Part of a small language model's weights: 4575 steps.
Each number is 50 + 12 x the weight over its row's rms, rounded and kept within 0 to 99. Layers, rows and columns count from 0. The size before them is the row's rms in percent of the matrix's.

# layer 10 MLP up, 512x128, rms 0.0806, rows 442-496, columns 0-63
088:68 53 62 57 47 68 53 56 48 43 59 51 61 51 19 43 60 40 77 49 67 23 49 43 65 80 58 58 70 36 25 65 45 47 36 45 62 46 39 43 36 39 38 32 58 41 58 69 35 48 47 35 59 51 51 47 58 61 46 49 46 48 64 48
100:57 37 58 62 52 44 36 28 36 52 51 29 45 52 47 36 55 54 71 36 55 27 38 42 64 56 76 71 60 58 52 45 42 55 56 32 58 50 51 62 47 50 39 64 70 60 51 31 72 53 60 43 76 59 51 57 52 40 51 59 48 42 41 46
088:48 39 41 54 62 32 67 63 42 50 60 54 51 56 52 49 59 29 47 59 52 55 47 28 74 54 58 40 40 64 68 74 66 53 41 38 44 41 46 45 33 59 49 46 56 35 65 64 32 50 64 61 62 74 54 75 56 48 67 43 66 57 38 54
106:20 37 48 31 46 63 37 50 47 49 40 24 48 51 45 58 59 38 49 57 32 44 53 49 59 44 54 53 45 68 52 61 51 51 73 46 25 34 78 59 54 50 44 62 59 38 43 41 57 48 75 65 59 43 55 61 48 49 60 65 62 65 32 58
106:43 49 57 62 39 59 67 73 44 48 46 33 52 29 68 51 54 32 47 39 47 54 48 62 22 33 56 53 41 33 34 60 41 52 53 57 48 60 31 62 49 71 43 54 31 37 55 40 51 58 57 43 58 54 49 32 39 52 45 43 55 44 29 57
107:34 20 60 83 48 54 57 32 37 67 53 36 50 50 30 36 53 59 44 46 29 49 61 39 55 55 43 59 49 42 45 42 51 26 51 40 41 59 41 40 69 46 51 60 57 42 50 37 55 38 36 59 62 46 21 53 50 69 57 63 59 49 60 56
089:65 56 40 39 61 44 69 36 42 59 47 36 41 50 59 62 43 66 51 33 68 43 80 41 68 62 66 72 71 74 42 70 49 51 51 30 59 38 47 44 48 51 54 55 52 47 61 49 65 50 49 58 72 30 64 30 52 32 34 54 57 60 49 21
093:72 63 52 64 64 46 43 51 41 30 37 61 34 50 46 40 52 49 51 58 41 58 27 34 67 72 22 36 62 46 36 42 47 61 39 48 46 23 37 49 41 58 40 60 63 39 69 65 62 40 60 67 48 69 48 60 42 67 66 29 57 46 36 36
106:46 50 38 38 40 61 59 58 41 69 58 30 42 57 48 56 54 48 39 44 30 51 41 54 50 42 63 35 48 56 64 43 39 60 45 35 33 64 45 46 62 47 33 76 53 67 44 37 44 55 46 55 54 61 67 51 31 68 47 58 57 39 65 53
094:38 68 52 28 45 55 53 56 23 37 54 51 63 38 54 63 61 46 55 52 23 51 53 45 46 59 54 65 47 69 49 52 45 55 59 58 42 67 45 48 56 52 51 38 42 50 41 52 54 46 29 51 63 54 46 39 46 44 51 46 28 46 24 46
098:31 62 56 74 72 67 57 70 63 65 51 40 53 48 39 20 62 39 63 49 28 64 49 54 39 29 54 41 55 59 56 47 54 47 44 45 59 52 32 40 46 35 50 59 39 34 52 51 32 49 45 59 46 37 48 52 52 47 61 56 41 56 39 54
099:48 54 61 41 38 39 55 51 59 29 60 74 62 54 59 50 47 29 54 45 50 56 46 56 56 67 55 55 40 43 64 59 54 41 41 57 34 34 55 57 56 48 62 54 55 72 46 42 49 39 39 61 64 57 35 60 80 50 49 46 46 28 31 63
100:62 63 49 60 57 46 61 52 40 68 53 33 45 60 66 48 46 56 58 55 37 35 51 32 40 45 39 44 44 56 55 34 41 55 43 65 33 52 63 47 67 52 36 58 45 41 38 41 39 47 25 69 49 34 45 62 44 52 49 58 68 59 48 42
098:43 45 58 68 63 50 46 63 62 50 63 40 39 34 58 55 46 54 59 42 37 53 48 49 30 70 68 37 62 54 37 35 46 40 54 56 30 50 69 60 26 48 39 50 69 70 48 50 48 36 61 65 51 47 30 35 37 55 46 58 65 36 50 65
082:57 35 44 45 53 42 47 47 40 51 39 69 48 50 51 42 32 59 62 75 49 59 52 47 63 46 47 44 62 44 72 53 28 61 54 39 50 23 78 45 41 33 58 35 50 54 48 54 58 43 16 54 50 53 66 51 60 57 43 40 40 40 44 64
100:23 33 43 50 74 33 63 42 30 47 36 66 28 35 56 55 40 62 44 46 60 54 61 48 50 80 69 49 34 49 55 44 53 57 32 53 37 50 58 50 41 62 59 41 41 85 60 61 57 55 41 49 53 41 32 54 62 54 41 42 51 43 37 62
092:68 52 73 51 52 47 50 33 72 63 32 63 36 46 53 56 56 74 59 54 54 53 55 45 40 57 46 41 60 54 49 38 55 32 51 37 48 46 55 77 58 38 39 46 45 64 31 46 40 46 50 44 48 58 64 55 61 51 34 45 61 46 69 26
102:55 50 64 37 65 56 62 52 39 54 78 56 52 58 60 66 73 59 52 42 39 34 54 59 51 49 36 47 65 64 61 39 45 54 47 41 47 59 54 55 34 59 41 55 38 61 55 39 42 40 71 64 57 84 38 64 49 45 33 39 41 48 59 59
113:48 33 57 58 62 29 50 31 36 33 73 48 23 53 58 40 49 25 61 65 52 36 43 56 49 64 57 54 40 65 44 35 42 70 59 36 09 37 72 43 43 28 52 57 48 48 74 52 50 48 49 64 46 61 38 67 56 52 70 63 47 41 43 47
099:54 39 61 42 52 31 50 61 37 72 65 63 41 30 31 57 48 67 42 26 71 57 56 65 50 41 45 44 61 62 44 54 66 46 27 48 34 50 44 32 31 57 42 53 62 51 44 43 26 48 63 56 46 51 58 46 40 43 43 64 60 53 35 51
108:60 27 47 48 60 48 65 69 27 59 44 54 36 55 56 52 61 65 40 18 50 50 39 48 61 41 56 40 64 60 56 37 34 47 41 63 37 38 38 59 47 50 16 54 44 34 47 42 60 51 36 49 74 48 50 51 64 52 54 35 56 57 35 45
101:48 51 45 62 42 40 64 39 55 47 28 58 58 37 40 44 61 32 30 68 17 55 34 58 47 60 42 42 42 61 63 65 76 69 52 68 44 64 35 32 55 57 37 55 29 60 64 37 37 55 53 32 62 50 41 66 63 44 33 43 51 52 39 54
107:47 46 49 46 28 59 45 35 48 49 50 41 74 49 52 51 39 56 41 46 36 75 38 58 50 29 58 35 60 50 35 26 74 41 37 58 65 48 18 32 45 39 32 37 52 32 57 55 41 54 64 58 53 55 57 24 42 56 45 48 30 58 42 49
108:58 56 45 61 53 45 50 62 31 46 54 37 49 24 78 44 38 43 45 47 51 53 57 59 63 39 36 60 57 57 48 19 39 69 29 48 54 53 56 60 38 58 55 43 60 52 68 39 64 52 29 41 74 44 45 64 38 50 58 44 48 62 53 41
094:70 46 70 41 42 33 59 61 24 48 39 36 55 38 46 66 58 54 51 44 46 44 45 49 52 39 59 51 75 33 39 63 55 47 53 72 47 54 50 31 40 67 59 44 43 47 68 43 37 41 57 66 53 35 66 37 50 56 43 59 64 46 54 49
109:74 34 49 51 45 58 54 62 65 56 46 36 44 49 33 55 50 47 57 51 46 44 38 45 62 57 54 53 37 40 46 39 22 62 66 64 30 48 36 45 44 54 41 48 51 75 54 43 44 53 52 61 42 55 51 68 51 44 56 46 37 30 62 55
103:55 39 52 51 60 29 39 65 63 50 72 54 36 42 82 46 43 60 36 66 33 31 44 46 62 53 37 49 50 52 46 36 58 72 35 49 45 48 48 50 40 25 25 54 58 41 54 60 41 55 37 55 76 46 36 37 49 35 44 76 54 66 45 58
098:47 36 30 61 43 45 67 35 52 18 55 68 27 42 39 45 53 62 32 66 58 58 27 52 42 43 52 36 56 33 66 24 57 65 48 58 34 49 43 47 23 37 53 55 40 48 51 62 68 48 28 52 39 48 46 67 47 38 49 31 34 38 46 56
097:30 67 61 78 59 23 40 42 55 38 51 53 54 46 50 53 56 53 52 51 61 57 55 57 17 49 47 64 36 47 35 49 28 39 42 51 46 49 80 47 50 41 43 47 51 39 46 61 60 43 37 68 39 62 38 64 31 55 40 45 69 44 47 68
088:58 60 47 54 69 45 39 42 43 48 65 69 52 59 53 45 39 58 49 47 48 53 55 62 59 55 61 42 53 85 59 57 50 42 46 53 63 55 24 74 64 49 46 64 52 47 44 31 53 65 68 28 46 51 34 46 47 72 36 57 32 58 62 57
089:52 40 37 56 35 51 53 55 69 60 32 46 47 47 44 37 54 52 42 47 29 64 37 67 44 40 73 51 46 57 54 37 28 32 60 48 52 43 51 44 32 45 80 73 29 44 42 20 46 54 48 39 40 48 46 31 40 46 52 75 44 35 64 43
096:67 49 54 50 42 64 50 63 48 40 43 48 45 46 53 57 76 43 66 40 43 54 50 71 56 48 55 70 49 49 52 52 56 50 35 62 50 44 33 39 20 66 49 41 39 44 41 25 67 65 60 38 54 54 57 59 70 37 39 40 63 59 31 61
095:36 69 60 37 55 49 37 51 50 52 53 37 56 43 43 80 73 68 54 62 33 58 55 62 51 57 55 43 62 56 59 68 67 50 67 61 39 38 40 58 59 44 75 54 53 36 39 60 69 57 39 62 39 56 39 32 30 50 42 65 52 52 51 47
098:33 61 56 52 62 54 47 42 33 54 37 68 51 42 51 48 42 71 66 40 44 58 42 55 50 48 57 70 41 41 52 28 45 56 42 28 31 57 74 40 45 70 48 71 37 49 36 28 58 31 62 46 58 55 31 62 57 54 55 50 36 29 53 68
091:53 36 54 26 36 40 37 61 26 56 41 65 84 42 31 43 38 31 64 64 58 68 47 38 66 58 59 57 49 47 43 43 60 53 48 39 49 46 63 33 58 40 50 35 51 58 68 53 36 57 51 69 50 63 48 45 53 34 49 38 41 39 33 82
105:76 30 46 43 47 54 55 59 48 42 51 71 40 56 57 62 34 25 54 66 75 28 55 54 40 48 75 26 63 59 59 58 63 63 52 50 62 21 31 43 37 59 75 58 37 55 55 36 54 39 50 35 51 54 52 39 42 40 49 42 58 55 65 47
069:52 40 34 52 65 60 39 57 46 56 40 44 43 35 57 34 71 54 59 59 46 47 40 34 48 73 56 32 37 46 73 60 64 44 62 52 44 47 51 32 47 60 41 43 42 47 39 32 28 33 59 60 69 74 46 39 61 53 32 54 60 37 35 26
082:38 57 47 31 54 44 45 70 70 65 35 34 53 37 52 56 51 57 45 48 40 36 61 50 57 59 59 75 39 41 41 23 63 58 54 57 58 42 64 31 64 54 77 62 80 53 42 69 57 53 43 59 60 59 56 60 48 33 40 38 48 42 54 52
083:69 55 56 38 64 57 68 60 45 53 68 58 44 32 65 37 40 61 53 45 42 65 30 74 64 39 50 52 35 64 52 29 54 54 65 40 44 56 50 42 26 28 46 32 44 45 49 46 59 54 65 64 55 50 40 29 69 42 64 63 60 63 26 43
110:68 50 60 60 71 54 60 52 32 59 28 80 55 66 47 61 51 32 47 55 30 36 53 45 43 48 59 72 37 65 56 46 68 66 43 61 60 54 49 52 33 47 29 54 44 54 48 58 53 34 50 77 67 70 50 48 60 67 50 45 65 42 38 64
116:26 40 38 37 75 35 63 64 40 56 59 59 60 65 38 58 62 31 72 51 35 60 56 30 60 51 47 40 44 38 56 38 27 36 51 37 38 51 67 51 65 51 43 60 43 52 27 40 26 56 35 59 47 51 43 65 54 39 66 36 70 55 53 60
084:68 32 20 59 38 39 50 54 42 51 53 62 42 41 63 46 66 41 40 58 55 62 34 64 62 48 61 25 48 48 55 46 41 39 47 52 46 36 69 66 39 28 57 42 50 43 56 55 61 44 79 63 50 60 47 69 57 38 56 52 70 50 37 37
106:50 57 59 48 42 42 50 39 47 57 64 60 58 53 58 53 46 44 69 76 32 44 44 49 66 65 52 69 46 73 75 47 58 66 45 52 44 48 47 51 48 44 43 48 56 33 66 50 44 54 71 65 40 34 24 47 50 49 51 29 56 23 33 35
082:56 73 39 45 52 65 49 55 65 23 59 60 48 26 54 40 25 40 78 53 50 70 69 42 62 43 58 59 48 39 56 36 59 53 59 56 46 57 69 45 61 43 53 38 40 57 53 24 41 32 45 62 76 37 43 56 50 54 62 60 63 42 56 42
118:67 44 52 53 47 55 38 48 47 44 36 56 46 51 49 35 52 62 54 48 60 41 46 70 44 35 72 32 70 45 71 35 42 67 29 49 50 43 43 37 40 48 72 63 54 59 37 42 57 64 60 53 63 56 53 36 81 68 45 38 46 52 49 40
101:47 63 47 98 56 68 58 63 42 38 39 72 58 55 59 54 68 60 57 46 53 75 59 41 34 64 48 54 62 47 50 48 46 42 40 68 32 32 56 38 50 75 49 58 42 54 27 64 53 57 37 38 42 33 48 42 54 49 52 62 53 52 73 47
105:51 70 44 59 41 35 48 81 38 45 41 35 39 52 53 45 46 58 50 65 49 51 50 47 39 45 71 52 54 58 75 22 50 46 62 25 42 42 53 46 69 42 49 59 63 49 57 45 31 57 59 52 60 34 26 44 37 65 67 43 42 55 51 49
101:72 64 44 54 46 40 47 57 26 61 41 24 62 47 36 47 39 58 55 70 45 45 53 59 46 44 47 78 33 42 59 51 42 55 43 46 43 68 51 72 28 50 47 40 62 72 52 64 55 55 59 58 70 49 35 48 31 41 50 52 66 58 40 56
109:50 57 44 58 50 51 42 54 46 45 57 51 33 49 43 39 36 47 59 71 50 30 55 28 70 57 74 89 56 63 55 48 55 42 53 61 50 43 40 59 53 66 57 70 62 31 67 60 47 59 39 15 77 48 55 44 40 47 61 37 53 40 58 38
107:41 37 44 57 35 37 52 40 46 63 48 51 17 60 65 62 40 62 49 50 14 42 61 50 45 64 58 47 66 67 43 24 40 44 44 50 46 62 55 40 49 55 46 51 34 42 64 59 54 36 61 76 51 74 77 36 33 70 54 38 60 57 46 70
081:36 74 67 47 69 46 56 53 41 43 73 49 52 33 53 29 67 59 60 60 35 43 40 64 45 57 46 63 44 53 60 39 65 39 55 40 43 56 38 44 49 37 44 47 43 40 51 55 69 39 55 62 47 37 18 50 38 57 54 40 43 55 63 36
087:61 55 58 58 63 67 41 52 55 55 79 56 48 52 61 17 55 54 52 77 36 59 42 67 77 61 44 45 36 64 59 56 33 54 72 67 20 46 62 64 60 48 42 41 54 32 54 44 49 70 45 69 44 48 57 74 53 42 65 43 48 48 49 45
102:61 37 54 16 34 44 57 49 34 59 42 53 24 64 67 50 50 66 50 65 29 28 66 53 56 58 51 69 63 47 48 62 55 59 67 71 50 66 43 55 53 59 54 58 45 54 54 46 59 56 43 62 53 27 53 48 45 47 43 47 39 49 53 45
096:44 38 43 50 42 44 42 43 20 52 53 37 21 55 72 49 58 61 51 59 58 50 36 48 42 62 46 70 62 73 41 49 47 57 66 37 50 51 74 48 57 29 08 56 49 54 51 47 51 54 56 51 68 52 54 33 57 54 57 44 46 64 60 59
110:49 45 79 55 49 58 51 46 36 57 32 28 36 52 34 55 61 49 42 48 37 47 67 37 78 68 46 65 60 65 76 45 68 40 48 58 62 53 58 47 51 71 42 51 55 39 39 30 34 39 55 44 33 60 44 47 51 61 44 52 46 39 59 57
# layer 10 MLP down (transposed), 512x128, rms 0.0804, rows 442-495, columns 0-63
106:39 29 28 50 32 40 51 58 60 51 58 56 40 67 52 32 33 43 81 46 50 49 27 47 64 50 40 41 42 22 55 41 45 66 70 58 57 51 49 38 42 66 60 43 56 55 53 48 49 62 43 48 46 38 42 36 71 70 50 62 58 59 48 44
097:41 67 58 44 20 42 69 49 38 52 30 39 47 38 33 53 58 51 30 46 34 67 62 44 38 62 62 70 25 30 38 40 43 41 56 41 38 53 45 50 37 59 47 49 20 24 60 75 49 44 37 43 57 52 35 48 45 34 43 30 60 52 54 71
091:57 65 77 46 36 44 36 51 56 60 52 62 28 47 50 45 53 61 66 39 34 67 48 60 42 40 41 63 45 35 30 46 43 42 83 55 49 41 49 78 67 35 38 50 38 63 49 35 60 56 39 42 76 53 54 48 67 40 62 65 30 71 70 50
106:61 35 73 40 66 48 41 46 42 37 34 44 49 51 53 45 43 44 23 47 56 48 42 28 45 53 71 24 60 39 43 62 56 60 36 38 56 57 47 40 58 63 37 53 62 54 61 50 46 48 77 55 54 49 79 60 62 65 36 43 37 45 48 43
115:58 44 37 38 35 62 55 47 49 50 46 19 45 45 54 45 54 58 44 52 36 23 33 29 70 51 50 34 48 74 62 45 80 44 59 72 54 71 38 67 55 43 56 57 40 42 54 41 62 32 53 50 47 48 31 52 70 61 48 62 45 61 46 52
117:60 46 62 54 62 13 48 42 39 66 71 52 43 64 66 74 54 76 53 71 56 59 46 56 44 48 58 35 52 48 53 57 54 49 20 52 55 29 38 35 52 56 45 58 56 66 64 60 51 53 43 50 32 63 46 34 51 45 40 43 51 29 62 48
100:43 23 73 39 41 56 60 72 35 48 63 40 44 65 49 71 64 32 70 46 64 32 24 34 46 38 42 54 49 46 38 47 59 35 58 68 48 37 58 62 61 61 80 53 49 51 54 46 32 64 54 62 50 48 39 51 50 48 55 55 43 29 61 52
105:52 44 44 52 37 62 50 40 56 56 47 60 62 31 40 58 58 38 78 49 59 55 44 51 28 59 50 50 31 48 61 48 51 63 51 77 42 22 64 80 51 37 37 57 66 43 52 52 36 63 60 40 45 44 51 49 64 47 54 31 33 48 41 37
101:32 41 38 42 19 55 33 55 51 28 57 33 47 64 69 53 56 76 46 51 43 39 35 42 30 48 50 26 52 62 51 39 50 59 51 62 54 51 49 47 39 57 41 38 57 50 64 68 41 57 41 46 46 44 37 58 47 47 46 43 43 30 40 76
085:40 43 53 42 09 29 50 57 69 53 57 52 49 46 47 55 31 37 49 58 63 40 43 41 47 52 45 40 40 38 33 55 45 43 31 40 54 56 55 56 42 57 61 48 34 40 67 37 52 44 72 35 45 62 48 56 68 65 38 40 59 51 42 49
081:31 37 43 48 56 41 48 47 57 28 40 55 52 69 65 58 58 59 62 40 53 47 72 70 49 51 50 64 57 74 69 57 33 58 43 44 31 53 73 61 53 55 65 45 67 57 60 35 65 56 39 37 45 87 38 27 68 45 32 37 31 56 42 50
097:61 47 69 45 36 69 47 34 51 61 69 43 59 45 71 65 62 71 39 53 48 78 55 52 54 69 59 62 41 55 33 35 43 53 57 49 46 51 64 45 65 52 50 35 46 59 34 44 68 38 71 60 69 61 31 66 56 68 50 31 55 42 57 48
106:74 26 51 51 68 61 66 53 50 47 72 54 71 60 51 60 53 44 60 37 83 56 41 40 54 55 62 61 63 42 70 57 83 50 61 62 48 40 57 53 53 70 55 44 50 71 51 38 65 56 60 48 54 32 54 61 54 58 49 59 37 61 56 50
098:59 37 46 41 45 53 58 43 46 43 56 55 64 37 39 39 58 46 45 57 51 43 53 51 40 54 38 53 52 42 32 31 42 59 53 59 50 65 19 53 34 38 47 64 31 57 37 53 49 51 19 66 28 26 48 48 45 49 47 57 45 47 29 47
065:38 53 49 35 10 57 57 49 48 64 54 45 44 43 31 62 31 66 37 45 50 68 49 28 45 57 45 43 53 48 36 34 36 64 45 50 54 45 61 44 28 46 48 55 29 64 48 38 40 46 64 36 52 64 52 72 46 41 39 59 31 53 35 55
098:40 46 51 57 39 46 34 40 77 34 41 64 56 37 12 46 50 54 44 45 39 84 72 42 44 29 37 56 52 47 46 50 50 36 43 73 39 36 60 61 58 65 44 34 49 50 54 53 50 42 31 45 42 63 54 52 45 53 52 40 50 60 48 27
088:43 47 54 51 52 50 44 67 40 41 55 68 50 29 51 28 60 41 54 56 35 62 27 54 59 79 37 41 25 56 35 75 47 38 46 48 32 48 45 63 47 65 63 46 51 34 52 58 31 53 37 54 42 58 45 23 42 56 79 58 49 57 57 44
091:33 69 56 49 56 65 45 57 39 57 50 38 49 29 61 35 44 53 41 62 63 45 39 40 65 69 64 65 21 40 42 63 66 53 27 60 52 47 44 55 51 55 50 55 34 44 49 62 34 54 58 53 61 58 43 54 43 48 62 48 32 52 65 48
128:64 51 23 50 42 24 49 73 55 40 68 71 62 70 70 42 51 52 35 42 53 53 44 50 62 45 50 39 50 50 40 47 47 38 60 40 47 49 62 45 33 54 43 41 54 41 56 53 51 42 49 47 49 41 54 52 41 55 65 60 53 43 41 13
101:37 30 48 53 52 36 37 47 52 40 38 39 56 57 60 54 68 50 60 40 67 49 55 47 40 65 41 43 42 45 39 61 64 22 50 39 47 57 50 61 67 61 66 31 56 51 50 49 69 32 77 50 44 53 44 36 44 61 16 43 57 47 43 57
093:60 45 59 64 65 54 58 59 40 54 44 55 40 50 36 36 46 33 55 67 40 41 70 40 72 35 33 75 45 32 71 58 60 67 56 51 41 60 81 57 39 34 50 66 36 71 61 37 52 51 52 30 33 51 62 41 47 65 74 51 35 46 62 47
111:33 44 66 51 45 62 64 63 69 42 61 47 39 37 35 75 55 30 41 31 58 60 40 50 36 42 56 76 51 32 43 53 73 52 37 72 53 44 51 76 45 47 40 55 48 51 62 54 38 30 50 61 36 46 73 46 44 67 28 52 68 51 53 53
096:55 48 29 46 78 56 44 32 40 22 59 43 63 56 66 49 34 32 59 53 46 33 64 44 56 54 82 70 33 38 61 48 39 54 59 46 32 36 43 48 47 56 54 44 40 66 51 55 40 54 32 53 37 47 33 55 46 58 64 33 38 46 44 25
103:42 38 74 32 47 48 27 69 67 34 32 27 47 56 57 57 54 34 57 47 67 40 36 43 57 57 47 44 52 53 51 74 38 53 65 39 54 49 67 72 64 24 65 25 56 51 58 53 32 49 61 50 40 45 64 44 59 70 42 49 51 44 52 59
092:62 60 54 64 48 53 52 50 46 53 74 65 47 59 65 41 52 32 34 55 49 52 39 39 44 45 54 49 32 55 47 42 67 41 51 39 57 51 60 40 73 43 70 53 74 52 43 46 44 66 50 43 59 57 40 58 69 57 71 36 50 37 68 42
112:35 53 63 68 72 57 71 36 61 34 76 34 47 49 48 36 49 48 49 53 58 56 51 60 52 60 42 52 55 21 51 51 56 51 48 53 44 53 54 38 49 26 58 48 65 55 56 63 58 53 55 69 40 58 55 38 33 45 41 28 48 51 53 73
104:51 42 49 56 14 31 51 61 44 50 55 57 29 80 47 54 43 43 56 62 59 48 56 62 47 56 62 58 47 42 43 66 27 52 69 56 44 51 32 55 46 61 62 46 44 64 47 42 57 52 34 49 46 70 61 51 73 60 38 56 38 67 45 38
087:51 50 45 63 41 29 35 54 42 50 32 42 44 47 60 53 44 48 39 45 49 47 50 34 37 39 41 50 36 65 29 60 46 41 57 35 52 66 55 51 61 64 59 52 30 38 62 53 51 36 73 49 65 49 63 37 51 19 66 57 35 50 44 52
090:50 62 45 62 50 49 54 67 44 45 52 64 36 62 42 64 41 52 53 53 52 43 30 47 57 53 48 27 59 41 62 37 44 62 76 48 49 55 18 42 36 55 51 62 35 60 76 31 40 46 75 28 48 54 47 57 78 34 45 45 49 76 52 46
064:36 41 51 50 12 54 56 41 55 49 44 55 53 49 29 48 42 46 29 56 38 51 58 29 33 58 44 55 36 46 30 34 27 63 31 43 61 62 44 44 41 53 66 39 36 47 35 48 27 62 53 45 45 54 57 65 55 44 33 45 60 35 47 47
082:34 59 42 37 38 35 54 61 36 41 65 45 60 59 46 42 55 44 68 42 50 40 74 46 55 56 48 38 43 77 62 42 73 65 61 38 49 45 31 71 37 54 44 65 76 38 50 57 71 53 64 44 41 52 53 58 59 37 66 51 50 71 49 49
094:48 51 60 43 34 23 31 50 46 60 55 45 50 48 59 42 53 47 36 47 54 49 60 54 62 64 45 57 34 31 39 69 55 83 47 50 36 56 59 57 34 54 48 54 66 33 45 70 65 76 47 62 37 32 45 77 54 70 52 48 58 33 48 35
091:34 46 41 59 57 55 63 57 52 55 69 52 27 61 53 35 40 51 45 43 62 55 76 59 51 57 32 51 69 41 35 31 59 47 74 30 49 51 70 29 55 70 57 35 66 62 55 47 24 49 59 54 55 40 62 39 67 42 44 61 64 42 31 56
102:48 60 56 51 48 64 73 36 39 52 51 53 29 40 42 57 60 76 49 40 52 61 48 48 31 44 48 56 38 53 34 37 55 65 77 34 66 55 47 54 33 65 60 70 44 64 43 68 40 44 78 29 75 34 56 80 51 48 36 52 53 54 52 53
095:46 47 47 39 37 58 53 53 59 69 33 52 30 54 40 28 57 62 38 41 56 42 42 52 37 52 55 63 40 59 37 60 49 68 64 59 59 57 43 61 50 39 35 56 49 56 45 48 42 55 38 58 40 44 42 49 64 28 40 42 48 36 71 50
097:49 37 48 52 58 44 33 51 52 51 36 37 55 24 62 42 44 25 44 23 51 57 35 66 49 51 53 48 35 58 52 50 49 63 35 50 42 62 57 48 51 66 46 48 48 48 55 37 34 63 52 53 38 43 58 62 51 67 56 55 47 53 56 46
086:56 60 66 52 67 44 64 58 66 51 51 51 73 71 59 71 36 51 47 48 52 50 64 70 61 46 60 82 69 63 57 48 55 61 41 61 65 48 62 70 64 38 62 59 72 53 63 48 67 70 56 56 45 36 57 65 53 53 82 53 41 76 65 63
081:35 39 68 37 45 41 63 32 29 61 49 69 49 49 45 40 38 69 51 47 48 58 51 35 20 28 44 45 58 28 44 51 44 61 45 40 51 50 64 44 28 38 63 41 36 48 53 39 54 44 39 42 63 72 50 51 52 44 65 45 33 32 33 72
095:48 45 45 53 50 60 65 51 77 53 75 75 59 56 54 62 50 42 52 29 58 62 41 51 42 53 55 57 60 37 33 69 44 29 39 49 66 55 66 68 46 44 31 48 59 50 38 35 71 45 55 57 50 69 46 73 65 53 41 74 64 49 52 60
125:49 38 50 50 34 46 58 48 39 51 37 50 35 33 54 38 58 43 73 50 28 30 59 62 45 38 43 47 49 51 55 54 52 60 53 65 32 38 56 57 38 21 16 54 51 63 33 56 68 52 75 53 51 33 49 65 60 57 40 54 67 47 43 41
105:60 57 31 47 72 65 35 44 19 35 33 33 58 38 59 37 32 50 59 54 31 30 45 61 41 53 46 60 52 36 41 52 48 33 56 78 52 65 54 45 52 40 25 36 48 48 54 35 53 43 48 49 44 64 47 52 65 34 44 39 42 52 63 53
076:62 46 64 55 23 63 60 44 61 43 49 69 47 47 57 66 27 68 42 67 65 61 37 41 50 50 45 45 49 73 25 64 37 57 60 53 53 45 52 57 61 58 79 53 37 63 46 55 57 49 45 39 67 56 38 57 48 26 45 68 76 58 43 47
103:64 39 67 32 47 26 20 59 31 46 76 45 56 59 40 57 60 46 34 53 50 33 43 50 55 45 55 25 56 49 51 63 49 40 40 48 46 44 39 49 48 62 30 49 17 44 74 48 57 64 65 37 62 62 37 62 51 72 43 45 52 38 62 54
088:61 29 55 47 52 57 32 42 51 43 48 49 59 40 34 61 48 51 29 36 44 43 50 60 39 44 47 68 56 36 39 54 27 73 63 54 49 58 58 37 46 47 32 45 40 63 54 59 64 62 54 57 61 46 38 55 48 67 45 37 45 43 52 50
104:30 57 45 71 64 58 67 37 54 60 62 73 61 47 60 46 78 39 58 31 40 73 41 41 42 25 72 42 61 47 48 49 64 64 39 70 62 24 56 52 42 46 39 41 32 56 40 55 57 53 32 45 46 33 41 53 31 35 70 44 34 47 36 59
114:69 52 64 57 56 59 50 49 43 42 37 62 73 46 50 54 58 33 38 60 46 39 69 39 61 53 45 49 41 42 52 61 52 45 39 61 58 77 42 46 28 60 33 43 52 41 32 47 52 59 69 51 61 50 44 57 65 55 56 27 52 51 43 48
112:56 41 44 53 45 31 76 36 39 41 39 67 65 44 52 44 58 47 69 53 46 48 48 51 78 48 31 52 46 41 42 52 40 43 38 63 59 27 72 35 52 58 50 31 47 53 69 58 47 55 46 37 22 55 52 44 39 46 57 75 41 54 53 37
102:35 44 57 55 40 72 46 38 53 48 49 43 45 48 62 75 44 48 59 66 53 45 39 56 50 38 58 67 55 59 56 53 49 42 66 73 42 46 54 27 56 33 50 45 48 72 45 86 50 59 57 33 14 22 54 45 45 40 39 47 43 70 59 46
109:38 55 69 64 64 75 53 42 56 32 36 65 22 47 30 73 67 73 46 53 65 57 48 51 45 25 58 29 68 48 43 49 56 36 53 37 41 53 60 45 67 31 54 53 54 49 52 59 68 56 52 80 49 56 36 62 69 74 56 46 49 35 52 54
101:71 53 40 77 24 44 55 43 64 59 66 41 35 47 63 57 44 52 53 59 49 58 65 47 50 31 58 63 45 64 51 69 57 20 38 59 41 52 40 71 28 62 47 54 67 51 53 65 40 50 28 67 44 47 46 73 58 31 62 47 34 58 30 72
079:52 53 43 57 23 53 61 53 69 49 45 44 30 27 48 42 61 48 40 56 35 45 50 54 45 59 39 68 73 58 42 74 52 69 63 55 55 62 59 58 51 62 50 57 30 48 41 46 42 68 22 55 58 39 51 35 34 50 43 65 47 50 35 54
077:39 36 71 38 46 33 30 43 68 43 47 55 43 59 57 68 57 67 32 43 50 54 48 26 33 42 38 55 65 57 28 73 56 38 24 48 52 40 45 45 43 62 34 48 47 55 46 45 48 64 51 44 65 34 60 61 29 62 61 39 53 55 40 58
110:30 64 41 30 52 46 47 38 46 42 88 50 72 71 39 38 40 54 60 56 57 67 85 27 39 51 49 42 60 56 48 64 54 66 51 36 40 62 48 72 64 35 56 64 33 49 58 46 48 40 27 45 46 32 56 38 35 38 49 49 32 42 50 46
095:52 40 47 39 56 53 49 41 57 45 67 56 45 34 59 80 58 55 58 46 45 50 49 49 47 46 49 40 31 74 55 59 48 54 61 58 58 38 62 60 41 44 47 88 53 62 40 62 45 57 54 51 32 58 33 38 47 43 77 39 38 34 50 56